Each number is 200 + 20 x the weight over its row's rms, rounded and kept within 0 to 999. Layers, rows and columns count from 0. The size before them is the row's rms in percent of the matrix's.

# gate: layer 4 MLP gate, 320x128, rms 0.229, rows 310-316, columns 0-63
# up: layer 4 MLP up, 320x128, rms 0.219, rows 310-316, columns 0-63
# down: layer 4 MLP down (transposed), 320x128, rms 0.202, rows 310-316, columns 0-63
gate310,087,191,213,199,195,219,206,210,224,149,218,195,201,216,188,212,230,214,216,229,199,196,202,195,167,210,200,216,218,222,156,212,175,205,214,164,174,180,235,237,197,169,174,218,206,217,190,202,183,214,188,199,200,165,225,185,171,201,214,189,194,212,194,202,182
up310,091,248,199,244,203,200,195,172,198,218,167,169,206,156,196,184,215,178,199,189,174,196,220,219,185,178,196,212,229,193,224,223,220,208,182,212,198,153,187,208,213,211,201,202,177,192,227,228,203,220,206,167,231,215,198,191,226,193,182,211,214,210,188,213,214
down310,097,228,203,167,233,204,206,197,215,193,180,162,195,184,242,209,199,215,223,154,226,162,198,175,242,191,188,205,165,158,185,222,179,174,202,213,191,202,195,162,196,191,222,199,228,205,185,196,204,189,216,201,228,209,187,186,195,199,225,215,183,201,225,209,216
gate311,099,185,204,234,197,211,210,207,194,200,218,198,190,226,200,209,223,208,201,187,168,193,182,189,191,211,177,198,176,204,192,171,221,167,196,193,247,213,188,207,166,192,192,210,217,159,184,225,194,228,164,208,210,157,162,223,210,203,192,193,183,209,245,216,187
up311,109,217,205,223,220,216,232,191,218,203,234,196,186,228,232,205,173,209,192,182,201,245,161,183,216,206,213,161,194,179,207,169,212,193,183,193,204,198,179,184,200,216,208,223,190,200,201,178,200,201,209,206,229,195,203,238,184,195,159,184,193,194,230,206,205
down311,109,177,180,203,241,170,203,217,213,199,177,175,192,192,174,164,157,190,229,187,211,191,183,197,213,196,201,139,215,202,195,156,198,238,191,209,197,177,216,195,194,220,195,216,197,242,193,208,210,175,208,200,217,226,178,198,181,180,197,205,168,225,207,198,224
gate312,090,174,205,198,193,203,190,225,174,184,183,198,226,152,198,206,193,207,183,188,160,202,233,155,186,185,171,196,194,223,186,194,191,232,205,211,192,197,191,216,207,200,188,186,224,183,213,233,177,203,203,202,165,177,198,197,173,195,224,172,202,183,200,191,215
up312,091,190,198,195,237,205,197,191,178,189,191,230,215,183,194,201,225,197,188,154,199,200,207,182,177,225,185,173,188,208,204,196,214,205,178,194,178,161,189,219,174,208,172,161,216,198,189,237,202,224,189,186,180,173,201,208,172,206,206,193,233,180,212,220,197
down312,090,249,198,217,186,199,198,212,178,221,188,182,223,236,183,197,201,191,191,204,205,227,167,202,187,180,201,241,203,222,201,199,213,191,181,181,202,223,174,212,232,245,226,192,202,228,173,196,232,212,226,206,173,204,155,193,186,220,191,187,181,210,187,193,218
gate313,096,193,236,195,182,206,194,196,153,184,196,178,186,214,189,228,184,190,176,189,178,203,177,192,203,183,178,196,217,162,203,191,235,219,197,210,189,176,205,232,215,185,254,217,187,202,204,214,228,192,201,179,226,190,205,227,203,186,204,214,211,209,203,202,192
up313,094,200,222,187,208,209,150,214,204,208,226,181,218,229,187,232,202,226,176,187,161,185,200,167,216,171,190,189,159,185,179,205,215,200,183,221,173,182,180,221,159,175,215,187,209,215,217,187,232,201,177,215,191,193,198,214,164,199,198,201,207,237,196,192,192
down313,094,151,191,227,203,169,208,211,168,222,196,212,238,238,179,216,218,211,200,167,189,199,202,203,230,178,198,203,175,228,193,205,212,191,202,231,217,204,187,204,210,197,206,244,224,218,202,180,164,197,180,191,222,211,187,188,216,226,208,199,219,210,185,196,245
gate314,089,196,206,158,182,217,197,201,189,186,175,186,195,185,182,200,215,152,225,201,199,173,184,199,198,188,180,192,202,182,183,204,227,209,198,201,221,227,217,214,164,200,214,191,168,230,188,185,198,178,189,201,191,231,234,179,197,158,198,195,207,222,230,209,189
up314,090,182,195,213,223,181,217,169,242,154,204,193,209,203,192,183,180,197,191,214,159,207,234,182,193,230,203,254,191,213,228,200,192,219,203,198,209,185,183,202,203,167,202,158,206,155,192,204,156,244,208,192,183,210,175,183,188,239,208,195,205,172,206,154,216
down314,094,196,227,186,192,203,182,232,214,191,180,181,168,176,222,203,213,197,219,214,228,179,180,181,205,222,169,196,173,225,169,217,230,203,235,202,206,209,230,239,209,207,202,225,195,206,203,203,203,179,217,199,183,231,227,202,181,182,197,233,205,213,197,222,200
gate315,114,204,212,195,172,188,235,203,202,213,194,152,226,199,175,192,174,203,195,196,204,216,232,231,203,190,219,177,197,207,181,203,184,201,180,235,165,175,184,207,236,213,176,210,145,209,214,190,187,166,215,209,228,201,216,214,198,187,183,186,204,222,216,190,188
up315,112,209,152,191,166,195,198,206,187,187,224,218,190,222,195,216,201,184,203,169,212,188,204,228,197,185,212,164,211,207,196,210,212,205,192,210,203,184,200,241,187,245,190,204,143,204,218,183,210,216,218,152,191,204,173,191,169,201,219,213,170,210,215,213,206
down315,104,202,152,192,194,186,180,221,184,212,173,213,228,239,181,201,187,227,183,203,177,178,172,212,220,197,205,187,222,250,188,206,169,200,190,224,212,191,175,209,221,181,177,214,210,200,212,218,219,194,175,178,223,223,167,198,208,203,210,208,178,217,210,230,205
gate316,103,208,233,240,203,189,189,202,197,217,196,175,206,227,186,194,233,214,205,194,207,219,211,162,206,184,200,214,186,186,183,216,185,231,175,218,202,199,192,179,193,208,162,212,220,209,203,159,216,197,227,236,164,198,179,227,211,183,207,211,226,202,197,176,241
up316,105,203,214,220,205,188,201,201,208,199,213,216,209,209,201,214,240,222,208,224,213,204,214,180,231,183,197,221,227,204,171,177,164,194,164,194,217,193,216,187,217,181,183,231,211,188,216,168,206,200,228,239,179,186,163,226,230,187,202,207,202,207,223,182,186
down316,105,231,195,194,181,231,223,226,213,227,245,172,207,195,165,205,230,234,167,195,222,240,207,205,206,210,204,218,185,178,193,172,202,206,184,166,182,206,210,199,224,224,185,230,219,204,230,206,198,166,172,239,207,196,218,222,218,203,212,159,199,195,222,155,219